config.yaml
num_hidden_layers: 8
hidden_size: 640
num_attention_heads: 5
num_key_value_heads: 1
head_dim: 128
intermediate_size: 1728
vocab_size: 50257
hidden_act: "swiglu"
norm: "rmsnorm"
norm_place: "pre"
norm_eps: 1e-06
positions: "rope"
rope_theta: 10000.0
rope_fraction: 1.0
qk_norm: false
attn_scale: 0.0884
bias: "qkv"
tie_word_embeddings: false
parallel_block: false
init: "normal"
init_std_qkv: 0.0179
init_std_o: 0.0
init_std_up: 0.0179
init_std_down: 0.0
optimizer: "muon_variant"
learning_rate: 0.0103
lr_mult_o: 4.0
lr_mult_down: 1.5
beta1: 0.95
lr_head: 0.00712
max_grad_norm: 2.0
warmup_steps: 200
schedule: "wsd"
decay_fraction: 0.682
decay_shape: "linear"
final_lr_fraction: 0.0
batch_tokens: [65536, 131072, 196608]
max_seq_len: 1024
doc_mask: true
z_loss: 0.0001
train_tokens: 930700000
max_steps: 7390
dataset: "wikipedia_en"
Each number is 500 + 50 x the weight over its row's rms, rounded and kept within 0 to 999. Layers, rows and columns count from 0. Numbers have three digits each. The size before them is the row's rms in percent of the matrix's.

# layer 4 MLP gate, 1728x640, rms 0.131, rows 1364-1472, columns 512-639
093:424478452461505535456483457464464580506442434464460518465472441519493591471510512556470479450555448466539543449515391526612410403501539496466507487604490511497476465468567578511515500539475499461424524368480504441503500516481471363451581532600525539563581554486507504520515483472592471450500486533523579489506518481499537566491445441527450453440576540509529487542517428484484447353442
106:487504480523470506582518522520511480520410558580528433419486414377461567493459513439444503482526498508481465512524531444496538496471469495493467539508473527478478461474450531446424470534571458472437478405456435447528482482559513653527577504597469430465468475445494524503540496461517488463505471527474545486496517547517490414527517519501561524518540424513430459524492462520464453500487
098:561482546519504479480487593477517520502506515578523370428563422458515474415493460468531562515502486491531544487496479532421568465546450568573583408535460467500527479455533539569513511635455413460499506455459556528532550521523496547480476521452570537523536533493463513348480473468473533471491526468517489442463529474486515445534494501486543465558526625442454498404454460511444617484446
102:475566468537477623529493526533535526500441493507472443532581476507464503540542423463482522588471419554606485512592560529478556512495436490462467391528520506625561490461533579407535493522441470434553435474448409542521538553455477549483500496349496499566588513475469456542544510430550498554447501497499516517494449527509454528520533581494461508429489557533461422509408549520596487575519
101:541569479393448526439581547600584565459529558531519482467449441471468555497454536467498517519410471506459468513490508399588600498440484511611503516623493513558479468457532552521482538431584481531456457447449467537527482472438484571395443463495458512452459509529444530467476467423514455475361435444514437511551594551473554454478633538585429491503400613598469465499427475473451422494514
096:568477553522590458583518479579491487504511497448533416462501463595502549424515447501555530505471441433421400543573541537526573455600566483511560445502562537504586468508559483526580477519510551584516430537463496460508516528507395474473531424442493502539489495534488620384451550492523545440540516423494433486493374589512522498476586529459513461459538480463615506555420558480568469533526
097:573543443450474485510545499545466603532516537481451510497518534533536506419504599595501502555501527435497518392580514506520499505516480524508504500525484516386515498639457441471442563426518533511460490557530494536495457490458575489573503446384555561528520563435511527514469414490562557542591500483479512493511462506515468324435408502509547528486491385478467418442488506489582476510486
101:595450541520522542484489500497528479536581544471489469498523468421469451455572472442549567613414477559446564508500453562521511450520551472507593487567462503505485568504593434487544487506421486503458540474511521588483564542521471535417461471432560542494563494514526501456529440417411487592472580529463498498528482502590484432520483427502557519474540510503539447460525522510540478511457
097:540432430530487604484437412478442462425480473511553515454498554559499512509462535583511466510562441487505493493622583479446574560432545433411502507348480452489478522481440522474450470627437530579463522577459454436447510579518451420555471398530438479570503489438493617554560505477518465532521558508539383531506552457516528473427463436548491496440537506492477527449430458555462511567527
099:486505479471440453524463505495585485546547442474404464551443486436516561437524444548483444501484404436492389547582513516493505464511484509536596533481422548444514439519481430433588462436523396472500468510343492537481619561544539456540568526465478588565479523453555521498420511481529429432505422457445612494495501546477476564463559459532453355542532451543563492498428548489511567494535
088:482445424465483587481488482484510457526520566558500465417585557493567507487496439494475462488534401515551494460504539584487597576628537457556526544454506514460495446652500558465604412592540504518448492551462524573414409517500513487558444444401528474508499449517520431530463594532401488406450564498515507489487540559390461554448563389436551435516501481476533435560532535487489540447471
096:498487523491524490570389568492580551478536551493493522495454526504513478444559499443473383511493471453488489446520516618426488461430501491515450457570525476618562585539477412473407479514501521540518479465470477490612436423509488418526436486525611476550511531606580396540562478531417549504448514515445597474497352466435567376497500477379469552543460506443470486503511503573551565482503
098:477504487467430583463498492463459461562503437561479615542482458541428407469517540533488463506530514492556536428496499507565442473430497515468513464582504466481508468627537547567582459485521456523523503538418569464581484376498526502595540547477442506584466520517530436436519500450437519563500521467393538606435465468611428427486526571425486433565494456438482510484521569488505506553566
100:483480350500513463479422571470511519500494512638500505605474509481545424440599537531603541501470489559516498481492493478509460488531457471518591423478474459540482537458373448509377423423445547413421480527522603461476661447571452461477465450541549536452476460538479458478465504521464459453467517412475511509500488522507499514491526509511446473545605561550461601390561577560512414489588
097:511536441468525560437488497502607566520505584485423482563578517461531560528503580449615480476447417471482490515448535574454482501508476555545506506483524509555509415477577414539503487451423512523474443538548462448505416542522470518556511516462447545542537544480563494487420434442475556488523472510539543501522451481477458590491449510519518589483458577515527501575435516494551439487498
103:621483464476449494480534499462649529468492477582499504494513522478505429537511461504510495492506637508500483558528435499543555476496421513439445523401472433568506442448424432486533503511518464519475507460546504477503490416456472593472544506552496494544465464508548434520584469488498619534562505613504410574567524539499592520509551583405481567442504522512611571492561417556481536573479
096:415397543527510504482557483502552565536471378500430557466486454604524518496491517527548544535489587525441462543502395483579566503468499468512493484621505486547484484519495476437517478447467590573548580438461540441491474432464531461519490423490481491510593552524593482448531438555490446384487504456582484528554469460457434502488455410468473525399536375589438387554482491473475469486545
100:528458526483502581426444475523521498418527426511529483482568510530431498523441451516518525543493492521429467507477453483557511494576397498489510512528417519482519575484557551467557417524487439564596453513468482454529496416453490431471463457475508558450575498485469480530606458479457436488458522509511493489474471482537460512532443430491585473353512575460498445449542452492428462552458
102:530521463541539468461441465482535516528570418581434374519489577523421574519517477535532541505548519554499523558546500460448573405500618460539502547483500483539499489523387436516519612503491471527499487500458436469526498595520482572471565408501557461457571554548496548459507563497436430519594511420542465554550517448576467535495490485522470513509581541520599474492470374480517512462499
098:400515470430455563468593461518551511555568555523516552485525545463474512392635461531479500453525495452550509435477481448495557468456479410388510508428517501516548552569486418469440599415487437529499460538523483541508521469382479486495426431487505478592516495463486468404542523494594462474492514517464546489415531536416502516434554496502537458516492534609489481512482529440496496582438
097:577522478573487522532475523427517483466548514421440511515436452503466490448615443584468528478473433551472453511511488543542438429466470468527492535466588540507545467510480416484489497486478468520520403399517587516524521494585517524525427390537568546579550564498491492520447537575472495518503507457493449503518489463453592574532576601497587512431548435525448575521517519506587480560592
102:442515557540512431550532533454485454394500515531567535450474457600403450489499526508452627590451561478530545513487486464571519471386587503470491517505543485494429542621465477481509458445458521540480475468480456456457592563470558441463471493462450507551599479402453492504550469418505515555477539438477475425525499631490482511510548527395552526503426570478540530605418482439463548388460
098:446528525526503454540533473590489406511499474496463437365386483518475539492466475447500567583557385508461598574523604467540541448414402427559474400497411510490423557425472523469506505537445643480502474470523497473466480544494412447552458479460552471526494545613536513508467524515441488461524503503589478478422617430532504540583476508527559533578568456542508421656570485463516412482475
098:498523507495368546477507475463499435524426484559503492526490549466522554523514481507513504532446491427526466613545499535509451474593482425434463563535489548445483483458616547453481508503468566557546447489508542503506572416515397523536499426601529506500521517439611562575551533474481508493519558578431438487553447493512478461525524499449449482545372525487472488619474545450490484531527
098:587511371564458485460497456503566419409496503523520474556474468430498419547593470466494508454484503481457543454491546510559536520495494484495468496511442557495501453490585541437572501471538460448485532504400491566450569495447474507494544483478549461549489447585470507432436428425493563502586427495479460512476417503558574454501520489548628525587477477559526558494440506506590527472431
102:550483374512524485549452469532560526496502466455486452439522550509491484410449523478472460468632459582456433456494505446434403541536474523447439476495488470499461422531467486662509405493467507558532473531482521439505523399462444635547506524480396527562521478514516496516506488508548528548506481422478422500426438550623538445552497442537488443475440437389523548552563451520469451426552
098:520551468483473525472454383435474571559579470525413443568492448491419449490537422502500411416488490453479528480485546488577476398520578474526518528505568513529507453472523514469494548594433556438446529585545486601542537506479531519469470448417508498557408485425463583448597492456400445474556536532473614542464561462534573475503551573525499472426486547495508417487578438506461470568519
097:455497568426441468372505453456491444535590495487484538551501507449485576534554627459517501530431563556526485561485495449573576481492452535503477476470510526481557479517456518526492604551503529368463485585410513463530437543489463528562571473559588544573562440472518538459452552476545471521542510584394500514542499510445492523469461448509383488443464512457540512526395567546436495529500
104:514485470508577498557455416462520459487545610556435504527489502524487453447467443481471462591473597539536445508514584490482458480527535487583491512461496551564492545468517495433543502536407482438559599584556438451419519554489601510536514436492505461530529438507538589527548474502500497541573484594512415568483476486461485565516535570478472435556472449520422542550457460503488481487582
099:392456418509474493498558581443530513406545492496484513507609534524560540522483502424528552467520516525607561447464475451477501485446418442468514548471505594388528500454549542523485487526437525409539601460534514556413465475496549490532529466579473501602477432449544450558476476472520517406475562540447521526521444491499502522483446484560461488510537458500474566519470478477484505439471
102:480530568527504478446587454379478471463440429418463440475631526489545506625397515564545488424506545523502547469538425574483507530619513531515496570546496415514480469526546529496596498494476461492491465474487510395495523524516483477502550574535532522504509549553522601483473474492532513531432505423486418457529574450604434507508483457547511408549526512436490469443545516469586400310560
103:505485523612505454560665495482511512469439500457483496461555580426477485462452521532505439542512622403529522564490525382495489524402435532440456462519538585420445443540421429480453509515552428553462462488456513497500481552473523536504521458519576550426528521598445537452576483465482424492500435538485527465474575443469503417451507486458498472443513551544489425494461605492420535582494
095:495412501532578489494506483447511498443565455503470456427467571444520435508487491555546612469552539558452445497610499580466422442460505540501450513507495457435365463551556437520503472499445448528500483484525513533603492542455502344486463442495546503460489399509557451479447505438520354452571547561490506390506494477649535461475505449543577529539438629479501485424441444446491436506405
101:462478467510496483428532501560433519515557514522471483562494544515539463533592516510486470513572433505510489614564502468571556505580443530472490430554427461567559455488468424573419566510468641562497472504510514474453575520517469441468488485402464494553479567458607486459521518516538386454525459450496523528415496504477427488502560545553492497419595472516544568413402525502554454460495
098:498485545386510524484449548426514435444492528479503510482588495534442476550545525475437498440438476473541504506492559553474457573388592467520548505507549542520430529492526478534563517502547519468530431594574504505505563532462459451522521534563500486506494516525548455497507532458474503466424499507499537433535642516453400547463516546442537465562532574461464454493436604448505505584491
100:481443570562530519488507557612535520497476510506622463525371517672478423563525517437471541460539522482432383505499448532441559524483442484490543526483498502510447454543461520517536572557419456493533533404548384440568497477495535542569529475592467526507473524422525500614559500482458488477459447483387446612473416500565475516460464478570543420518451482447439533544485542540487431455557
097:457464446440454480602483543425501497547434466455448492472611458480515524446573554511463651528502490505468539476522485526487464603596477511466571513467548543511557552485486450536569553519527496472487561509453521515435536479454446439475498534506609413447538576446499449542556465438445535475581639489528465462490439491456502440580559429530457544482545476491546474533321568506528510448413
113:395490541493465525485454380468440512499390513571565480465526535447558483504490534522488468383473443507468494547431518544591531590549434520411568530595537484484514472491491468489492443527540539581464502484443473627549535438491466520506504468399561519417504532518423489511618522482465459428425571456523499506528491504504450450410441435480597494483471443459569535476504480535457547558446
098:505388358535536466497480538471425533493575409469552551523519545381519489407595521547431471546515552460481509440480516510504483594533407497453516459585457541556554548540432553504441581461418525515482493569504502539470478490523479418505469510567440491531538562589597470476447501409447520485510586417527572645398497640491481462489458532501514490502475575521405503503509602562516439510437
104:452448551464498511457597492491557523514564509493531563512465480495516423418469453545555549423465519641425550516545500585500542483424523436474540518393470503642523484506465395459431531557489445506410512451479528462553543476492558469418502512549555392520472556497484506538415498404496440560502549518411566469553466546496495473450506506473517455521493525446541456418492544467540507432505
097:544562550420473556491552480466529505506566444478435468584485507483570433549516504514447550526479484385514571417518497439493547494478424409535437413509514498607540497489537516445479474465467583537599502428472491508518485418404538469519571452456466559607545511497512531468509528453527459566559531525547547413518427484462577538537484512463491478434559445490542480543376483514522601446473
104:475453501470509530459523515469543454484451477493617530550454557463478500511505555466504468520478476501385522531473438415448511462510474485451470466457534545569522603491483438527495558521544475493460499520514523513488466504534529445497513501562613510548459424536509449535556536402530569563447507477506457520469511579474577518468520448596425589450513493421510579508467481534509495518551
101:507550547657481473485518494548492601506558480500567479479534428397471533514443504509392534528426414481495485570488539549513478565579431450478504490483407528487520436441420439472454530543466525480521512372556539479493544524577508577427533628503635468436478510488568498469455415470498476468538497550516430512479501492537399485560547476539514446567528465519563476498531510427570423593404
098:437569542460435496462483441528424546475522428518563457507550488476503589572495483504446457462513441544503502540481538402447567451528556407539428546445658470423534515501524550512494593412546618541559559495449498375486549541470582493460499585508463442414460519528509507504435512553506517478532491452551444432554511496596495505479587566574487447506596505460553487560530538475481491533484
098:512486616533481536434592449509562522571467402489437422576575487430540477465468453484527580469424497534478548460504498518444531376507607536545495455511523512486515415411498497477481587568519445477486517521549476504462614491494539461488614418441544542467506548452425476519503554559503488510536540495416542468470558485399527414471505467541620542412420444500477380483512446498500443576528
097:555404539465499525569477531488467577459549466487454541455537512469449563519460492480429479403503584569531649483474509520417440522539526418521522499469439403477466504449476511465585498481501508395499530513538549450501443509584482518486545529566485446413535506503589468451505407513442546543526536535490512494548515471514427586494500519417547431470532472510546514509574539476468501457562
101:530472564516538533502485564522566518603405518502540600468517517489583583443535456428573457508526482448482462457510464531455506458520545495513530540528482515431530505547504505539392533503560481523450581534528395454619515503493483505484441448565508508482527554505440468447466387455501445509533484411607512500461495462548535477598460615528533448533595538528498454425465510496610501543456
102:454466446557417430535522499479542505512558491474481401469496483494427512576510438516494489480449473523418465466454511584562539474604511504505525493479459448407474500451488399562546516518523497444338384526542508538588539483501475431512556512431419461525492459502434591489481493478566473609431591477458482518519513548566430416462512471405487516466456599438443526503414515541424493522505
100:532460550451497597527493583510611375526581454509457522446537547454433501496562392437546495579453480574498503503598466459572510579481503654467566407485465459561531455525577441534475472510484465473452523528491471537465495496502537517486484509514482498526543429437536535573533535570554552406486482541466528583577464452600428532512547560462451589462494547573511465494517483510434496556527
098:531519437545467604496479443460494409542522569485580540530520518457579579435565368493445512413442571470528470547431483486408440402462475554576481486457514532501433406565487550441498495503502509543451548473472516485502569499468389568518535554528484527473442445483442429534411468541462509501486643494533545572577594435498497455470457499403502535595509475538505494448500534493425495422359
103:487545493498513483506537498528608507402543559553460513400486443479428444563476491494409505550572396489462501570471517486617431478526563461531464555546536381463520508411454408478425466503500424534483419446523483483487559542471534435479544487570607501559524470465458545426587506527510447428443493573416480488480497500520594437524541421528416528502379474448457422427450505488490473502429
099:533510515495468542591585521525501550567525579472428465487540591480560512498512533535585493483505412426503480463489573452453580484441452547466562482488411476409462445467485465577467414460533519492478445513405546568479509473511465578473465572540373454425428552576572417474526516406464472433416397575515530541530481454536486537408550595487491536515453490512518518504532400436522581454414
102:418555455442514581559442535520526566495465507617476520575491478489483566486491522549452458458599504426423460432546461505490545542527461477548519553422481533407490617538460583454393518474473454504481490467522519531571510548489508498424437415443450422504419482492580595511495383438546491539439541536563458572464499513481524412467433457513557482509383482577537575427514541496576542531601
096:524423446496403528498631551511566417546474473502514543480564538516472411527513474479469550441465463499519534528526468522517487443587553574591447492539504512550491441548512511513513532483496519396489484494546497524409468380483630605482459549484467587467468501581505523460450466488453483550610610506548530418549518445465563520505502498499507447486574508541510509532484476438496394497471
102:524558481495479490547465458546406501483504559527494533480616466475543484598487486442469461582445497541513476454535521474530484420446526511511407582503512538404471468545423516493488570409494461477500514486451577524436574470467454427542478461465535462580485514408473520529523580444589476467509500604524528549505466425477537476536461530580470522447438491483517433446455405391501411504527
099:544517559535490521474524517481471475486492475483461490510483439373442419545510457505544513516528475456521538432365560508567431523528392485489564528497505485561482517599482531446500420511566551482560564562443497492502612641587465533534517455478533563581466458529656527412566461453506487484581488471479498465523549451469575479474513532493566530476419541412499434463558502475555496404519
095:535413491524494508535628472475465513477545515493541540467441475484481573572563460544540538438555573580533461486485474415503524479551541483478484540551533478463493538534559553469562482489538482509431475443574423549475510464438535469535568473548439451540543453563537538409478520440493433574452510389377478516485486500451554496535521429585528559528490484450510496490463529517545455460521
098:483519554466532503519533455500569531493512317497481440521526623463453425499434441510467470507562427473500559380475460520444465460521513505542471469500547450478461464534514427448481585508626423490445479412497565556470617380540514482373476597475441521484486516466484539474550533514450479536465452509448468464583473464519490532461524480485511512366512453572578525462488515503532479483456
100:509602456454540494487524387534479573511522531457499476451573605411574566519479549498579530536400571407492437526468530607454493608560522465452489485506511436608509478519452495438519532467505516478528463546513485466378441601551497473540578503567516548559474498568545445455437500491474516449490497518522528528498519531456529410573538444523472439443502533410530465451498542535442496476453
103:464469506482499548562555541523554594473621465576490502446545635462584491498533565559453606479526521506452498519542459505521530544539508499442416476418479555464504532579549383530560520503481461521438473521579572517462407587555498449593368452383622453508570494573496475547381442492568467475567458608459478490479496391515532536478561507464591415536523531499511540444438570425518511430442
098:518459501509444530547514499476567574472497482525549512440547513484495558578616563518463408481512479489439550413443478525451477467506506497452547386531541535527382578499481453533519473490487456567485429579504524458421625576523605583515490519491549528456508437499503494439505513567521491479433436583494493391446569556512478562461474504435447544575593551571489486548465475562430471489465
100:451490504507532539415528482544552513484485539553508453518516462473463501446530513508525417482432497478473539492512569448515570467483442537474415421514492486569478486427473514499516512557507617467560518475479377479467471478533564544571525513480559491472449515468525539450522507586555360517474564490509545459464574549475525491500528569532484470470504546356510482462427455526509554461528
102:576517527495469460550478553452432484488505539545600460553453491452542450522513501522513512563504502433486512473542535505514465495508485455485526514508402545580512517395600628435520505506420591467565484498491493518487525523459562517470507518527470533499496432546452481491562518557583462518494532485567466457486484475475474632556495474469399549483585487519542444467464407488509488491430
094:501549464472442467572494476459402572484486513551510467526409462616520445542484554579524570438580449559553494529455494535416517535443464453486520518542497544500405559539522520509459488515438443503435421538493507491492511484541411605469476456518559524417496481506499494594499543556540511469498520489466444467503491443494532490535510463474488428501527473511434587525528459463494490451496
097:580526544538554482609442559438426510413559570407476523426505458473547555448480556551497444439493452498331445488456495558459556518478558487508535448498438506530459549485474495391523471514425532448496557500527509491427493563538502606513511454529506476465534436525463439500458413570537512604475490547542538483539490476482460505444549508534506555491403640477592509523466452454466553464534
100:574537423512443586493490486508477531619597570519386477623487504520555518562457510397498475539463527481479462522441507535588476525473510455474495459472493560523503407499504542523457502534552527605496573473513540488547514437483482488525518491584565530464542511540412525482583525433428503506422545508526512478510566525451508538464496576517555506586507506490504415511484471557334448455570
098:455446431487501301438509442554444423499450568504533496533567514504520510460482480451542455516442487646502537496451510525584583563558551398540487546506525481554532529478467511511595475525481495415480484495509497479497488459522448492474443539449470456551524601561445554477464526478445482407476443511493507590453559430537437534509445423578499457483471473552367562546433585544494497526431
104:485548516532464493407439458431437451459467462477482470505464457489532529464541407524516527383561529484501546395464463382525550470491500520454533444446480489529576492454391492522483449613474507426465427477437563399621509445400513524435495499510511585569592482518511475568586464492556560453587397535440518556495420534451547533597577495448576501543480460547426550459378510517460496524491
088:515479544477536426535484530563502433460532456458470515528552517502509551462490538599532526437487529397591477581476486510465553515436588477497485522505469564545490470530578476515588542550492454449475462591481465484417426452520441530539541498472514541562409458545479571497536490427501454538424593499530399448471583556570464486529466506420494510478451473520515538504488555482585554366418
098:548506425464467483508500486451490604496446502551508416542519452534544497536514510456508581535481498555455509474471491447509428540572564453573551466493458523507467527604612585440487541478474480529565562487497445508564480559443558451523414442531428525505542485503457552569502474522633401518461466562476505492487540428397494550471568462462432545539419495461523550487434421554478512473390
098:522521582512489485561472549490525519490561403459460531492503577535486477546484499515585412484498544600501558488561467554531455580471443556496477443536453404386468413534570523470479424454551460492508574525506414563439435534466478500578472396479581544506530452522523418522580452532520515505574442504461538533433471436535589541448478531563528514428386517549495462527581399548386552501434
103:476520432553479442512482449435525505552471530472544524547526505493474567488569593469505516541488433373394511489457442486597584470513429545411565459528519537537533605472528477452502529453519540508504475526491466455532480415442491447522449522448506445515573382454639498421526542511473602491482517527557589537520433523556442544455522566515522446540492643465502497556466512520556504564511
112:608480534412452604452524476431484453420405443565479553478428576458439511520464425520483459422555576456481599600491487508440467486607409489514577537491518529474394459547569496557530456508507504422461355477526492640464491439394509459491551516525573567513583602492533519431567515554509509507475501516462488504445519529524549513561515444513513533482514459510538496572409467504500445478525
100:532499584519519575489467422430510505434611474493504552481486496464526549499623492516505543562527613499500471540586493456459428390561531469513531493472446469537490501455470531494628471438429549537521494577480481476536548520462540401538487476474596517514564522514557555455446452492496468397522493453465449457530498538564507534534525540549489420500535564420544492519455549476535554495484
102:489451508492521545518334516510542575493436474524594480462460497480505536430423495487538520559535555467496563591545465442389496412496444529531444575470443496533521536490498587532449550532495553501491522497488459512501518491413407592449454494395399583482605646473562548460517468486512477533525493454515466487515517381541431485519443533560451402495527492510562458501483474580502456515481
102:580486492505381502388530435524567498571495529543541468516527515534483443548444489541547478572492564362490517455539441557492554526463485419512523477629570588604460413503486504449496398497584475568534479484504512527425492461524500516452454420442478502590499521477471457518359543553486456512484468532416541486468552454596529487412485444551469530536469551569592566517442526454425430543570
101:499548469441430400531513522472441501516449523539446464467532516540579506527474505459550495584558441553362530424513502477533568439531371459465408456572454495511430430581589401520419495453505589540478471451491546473533528528434463562446443617522482478536370493523470488536528562501498440492577620460581512415511449437573510489534461561476477441462578486429400571574484537503526392521549
101:459439485464510483560524511558444481526523494552455555393467430376509491505551562543569431470431503500389527433442511566501519476522571543507552405449522563530529518427505566429499619497495512513462488436506502482490598516518568571459479460503443440405501554543470526508415533515531424575484474518540569464500474511481541481590578484519465503492613475456470477477426477481473419517491
104:500505500409562482438536568453497587465514578536562542541476498456448469532452532494395437600458408512545466507503427465454563428487457526556488460476480475528528604521546468480534448437500527519520436453479464455450448510456520445431526517565503395478397492403484460474495554511515511532437523504523505539582631514534567489547538516547484488515492522533517473519491519505438443458450
096:641429555523462511479461474430544506483653492409539497470495462440504473596536590453526405592513574438470508486536474487495494494533437542494515410553544493570496641552536392481499529441481455442505494537515489544565441520440460452540529529443483522527548516472423519587540535473585446420474471430431523597509507490480431420495457545508516511491545477461517493426557583490447505514548
102:511469422389566454472462476508459469386496478501460486601487482492504483501440495620577494500455579424535514468379503456490400436438521482530543478453538441517519512531513526465522491441604548508543471469448506525427463533601516502527575486443423567464585456499537491386483554424476364480467494553392581474409448430444527491442489554469501405469546512491457489605504585448469466524456
092:503458516538481475609540477472510534409617480520473549512465533501455529495535510548449539395578588556477522507508436563552505544478536486532496416464526535451491544527449500536516439550518410522460475455401567479500567589504544451594489486490472515434505471555523460432453468497512522431606515450481398539469457511534475431454489415503549516523564473559502414421493410477496454587521
095:474474560527539454577424560551483576482507502425386483520503464527476476458541458431519531430494542495527513428508545536470495459510610461500457551495504624511559487543428581535480461549565508429557599517519447553494442493405410483429450400507523424473500500528409410416553478518434447459604536500473569465488471504521479499502563498519539603533466463518451498520508539453509563422464
102:559459438612482532447609540444501493475567543535518447515583461559454492606521520430507508492582511532497461501454451511576586461421552586514545460431473501604534459493519479436538523523536474625540476506473441440508525572542551541456470495574429474532535502529503486509479524422521457401471521505475431549478451459497580487534474483545521446505530539545506417469520498459508450482535
100:543511497532405528520412563489503456528519477484577381581506430420501540435538520486591529531473500442413543471472458466425523471534404454490508500521623486566500537545514457552488456470424556355551515475446566566543506466405540500584409551475551535580469401478497473419529509549434506502581609570493525541473485545487458550540480506437522502576407473484487563522436484506484413537492
103:438437484497516532458514477540524504463483520520458518483457477461424470498575487500489367466405540545515448497535482555512570483574550486404538460629389542486411569435526422450506509509361486496563492527498468562562516435592552428567539540541504484450488492509549493424477442487587510491446521528415503510503471443493389553513546532520507524545448469571519435533600515446492410456564
098:501553500500498471547456540455533498494412619473595521525546487413413479452516439523497448499563521553450613559527445439522526563575487548463452623463470552562422498408553498461592425440584472533532469512565516513472518496526524509536492456557449502485460417532515530455517587524475478518576531425499537451531566470536501505445538508479434497587604533522495431556496586419472533476500
098:565501533358504555464479580441473565482426515472528582518438512413611561501493442566455457536604473576499460494467504484512537516487505459452551503523448437523580456490477564472485447471478597528576430417557448400537484451592495438483511501483476533535531474504409551506470512573528521494452478525598493531603488555478521569496503466427563385478576498437604551529539429537547610530519
100:598494470442527560492539509514609398459536506458496528520560508437522574461565548512477472599495559506456549580509540549522473521557538472506505493492470547468559498515497476481584514534515504517537500421472541482461559538514512484581486443508472530483593557520536421514514452472491497560540546492422477459564581539549574444614529456605493450616480472503415495497546512471549396481520
102:535512555517583460474452496483491591421501503492539523440501411520455480437408561557483437536457581483589609485490444477493526510517418577481480616529547483428459538406530529503568466527511528369502564473498507453503459454425489417487536539423464473576515518454466395484483436533592435430586562552518504535446469449411521438456495560565506527559500478479391532507502438562412543531473
097:559486559554537449447557533510417513459479465477643424557538515494447501349504507505415448466493448349544503447540547517555534504562474391560441528475452485518629471486445529564422481450488569474474555526492426547500555549436531611527489539551431570465494466539514500519469420498505405572520487499439547508484553454467552460506541499460419448481415507440489385487426512563548576489511
099:506517461554506485508464536518492596549488489464470524544523485552495477487384479477447509533507546507437463474588485503463495524545546463490522441574533502517395513446588474540589498420497441450432428560472513493366517499492437551470426510516533541435488484477477471439551497506505514471453446569486536504468560611522585505393477490457539514471515416470455535521420472471574556530480
090:476476542584558477506499522494523514482523523579549516482491517562557444529537612553529595489490480471538605485515588478542537534535510535476512501463515471516504540533413576479476446559457495514510497461493478446507555513520467419497548566502563520582579409623464576474520522484461470551494496436468439449438608491491448516462416438486500550480577508386456442450474484553466490506498
103:447461391523485564546432528433505498485493525652437569473558579466436461444521564541443493555429566608461445586615525415484587538445508589593449569462551461516573468427468486570484516529467505596475429507505551484503515557466463531491524526485421479557507557535489489513515491481580497449572627480471509521572400539465503483388568572444520488416429579439443467493537535515490551520544
099:616541541496565504473432517431527575624479445477570483528492551425491627400465453504445430426519498492501484562516665492561401520532439540430539396516567557530513478568513549464503541486477546427635522507470526533514506492447414470527484534511515464500496565480565511478456446544590484467500477527446481528467493539541620490446465499482434485475495513484494458485507515378506560460622
097:439522442468468474533475557540484509428437524592424495499489503483468539494598518543492555510584503444573480564567515560521473594472543431485577433447384445525576508569536439534388515525572496540524398501488440461500477570440558491465570374559474557358484455495338517541496579474461471461564562470500539499416614600493495527472529562521550547575578566511616517557410456495425380495373
095:453444440620591480523501456473522616485545492539623503421542616489385425589529496510435572505444537474484539496481507527437467574503551461460545479486448462443501459442505529503510564584490495488513591513513519483433483550475517520523460441554528346537469418479528475564491450429452523519462423537418466479517442551503421505505498484511498493572474527372511488465423534519465533487490
100:452597444479418499512517553531537513398599504539609490455495548477544476592531488533417482425572570490488530580496560416535535522419478442472609494524465480459391507534487514527481520502535503577532504509491471521583445524464514531547537552477482465450481530528496592540538346396534443510602474515557572592539511611540510431573501503505508482622431501443502483438509420575563555466461
095:513497475484525462425492502423493500521454469513442462487524431511564533536467563495511542532492494455472570413538488489643511491497478502516496536538597450532506474520520499563548513507546403488434513489534569483409455465613451518524517409488428505438480498560480498478520457474482422514450444625480487604500514417457545581516495385498497609391500525559501454523517468492457457438516
095:510531578544554529427435440575551464485485445524444494460441518529464482401512514605498556515396486532346453441536494519549432497506541576552413525462412397442520530463457548474455413535349526604466604455446451462566538518540520480439427407479372603490513475463540457545505534492525477566477494496467477579549577445490495502548444421542461489459488448492429507522620448561413553426492
099:492466599525432463473383589478486590485442495391505466511536496555595552611501550463563510425486516482484463437497507520567504539472376452543542532478525445508476539598547509460531545503554531523503478408478416606439478573517557593507467438518526514528448420450571555526491555514566475519483564440511531531450478585479517511567392549505503535526551543540509530531440479554514428504491
097:404479476497557518450485461555558422535499496511446574568519580441544437476457451550501419496463528570548529534508546544523507497433486439484558582551570561435487538461400477466499521521586474584471455297544459398502599409595481431521494468597540485498504479585528434567561453497537471475467510486460453563541473479527479519508547520541470482483589595504487432521510476480527439541495
100:598510510461496527491510514464546512458497510443535554508425475442500472513485475421507450594472573543596502442555440405499528571591390460491542529501487452466481505512537518467420504481494507515577484573443428464494506509491420548502604477450386550567517538493503511435506546524455481344507497487454463457460507555522626576517503577402479555508529377479550441530518503566587565528445
102:450532511498495546491533407512541506522599560486427494404473475449492501421498484503542529600416500520439520495527496510522533523538574453503568575444522508363507446484527436477515399426488477512526493557505461490560576530512498567456538624546501459444518444390467442558577474431518513470551532470522559511527457556578476538524395533473525481521518486607534412548473574483493498506472
100:519498441472514489406457522552438499480466456450589502531565484644398498565409609435559535590551486528593483575500492481489538601528520494452519571527541567526446567456554558437519604537499521441453519578507537532517519508565468538569543505447490567501537509457465574521499486468587467502459415478501507539473579492466484427466520501510507455468462480491470529569512436471507566452533
099:544516467504535442475540486495451571508557463545493421489375473549529513598388529514386344567554490551491448454476517475457516439452594502488462573476456500498515410469526483513383512482578509497417567375380463538510500618544487495495480462496548507501497501489428395471537519573530586466496446561509484528505507479571466499478456551396559524495496449564475498464429511630500487490479
098:475477551474609551529540540469552491543469440570510518501512444431497612528525515478535473484489566467444480504560463461455461371510490494522396550547533515539543397510532490457377553537475623490465399567452558508517635470540510571473459441516503447438577570470449481456562509579496514613506555513497479485546566557537467510598543561434580434528476521533463451527467548504549499557445
111:386486502439502432538511447435493538485510516478504544469502460522409414530520543529463551517463528448467581532541468551577480458418525501506394384493469487554443474517511494443543525509549507459591429453533546589515510378438585516499481582494518518484497470528360465506568566371450437504479557451540412588418530417443533452518500479443471503453396502542459497560547545486564497370560
100:545517528542477491477531571431477478502473541627555534621475543419492517497511463423522539421481428536411468517398486453581620466520538518494537436510466530542548429512475410519592500540514616410533541607476539445541493540528423436556504489545482540455450517502502546575558545413510495504600438525427548452594526464541503504471527476523569452507486471516520571500416441576519456430506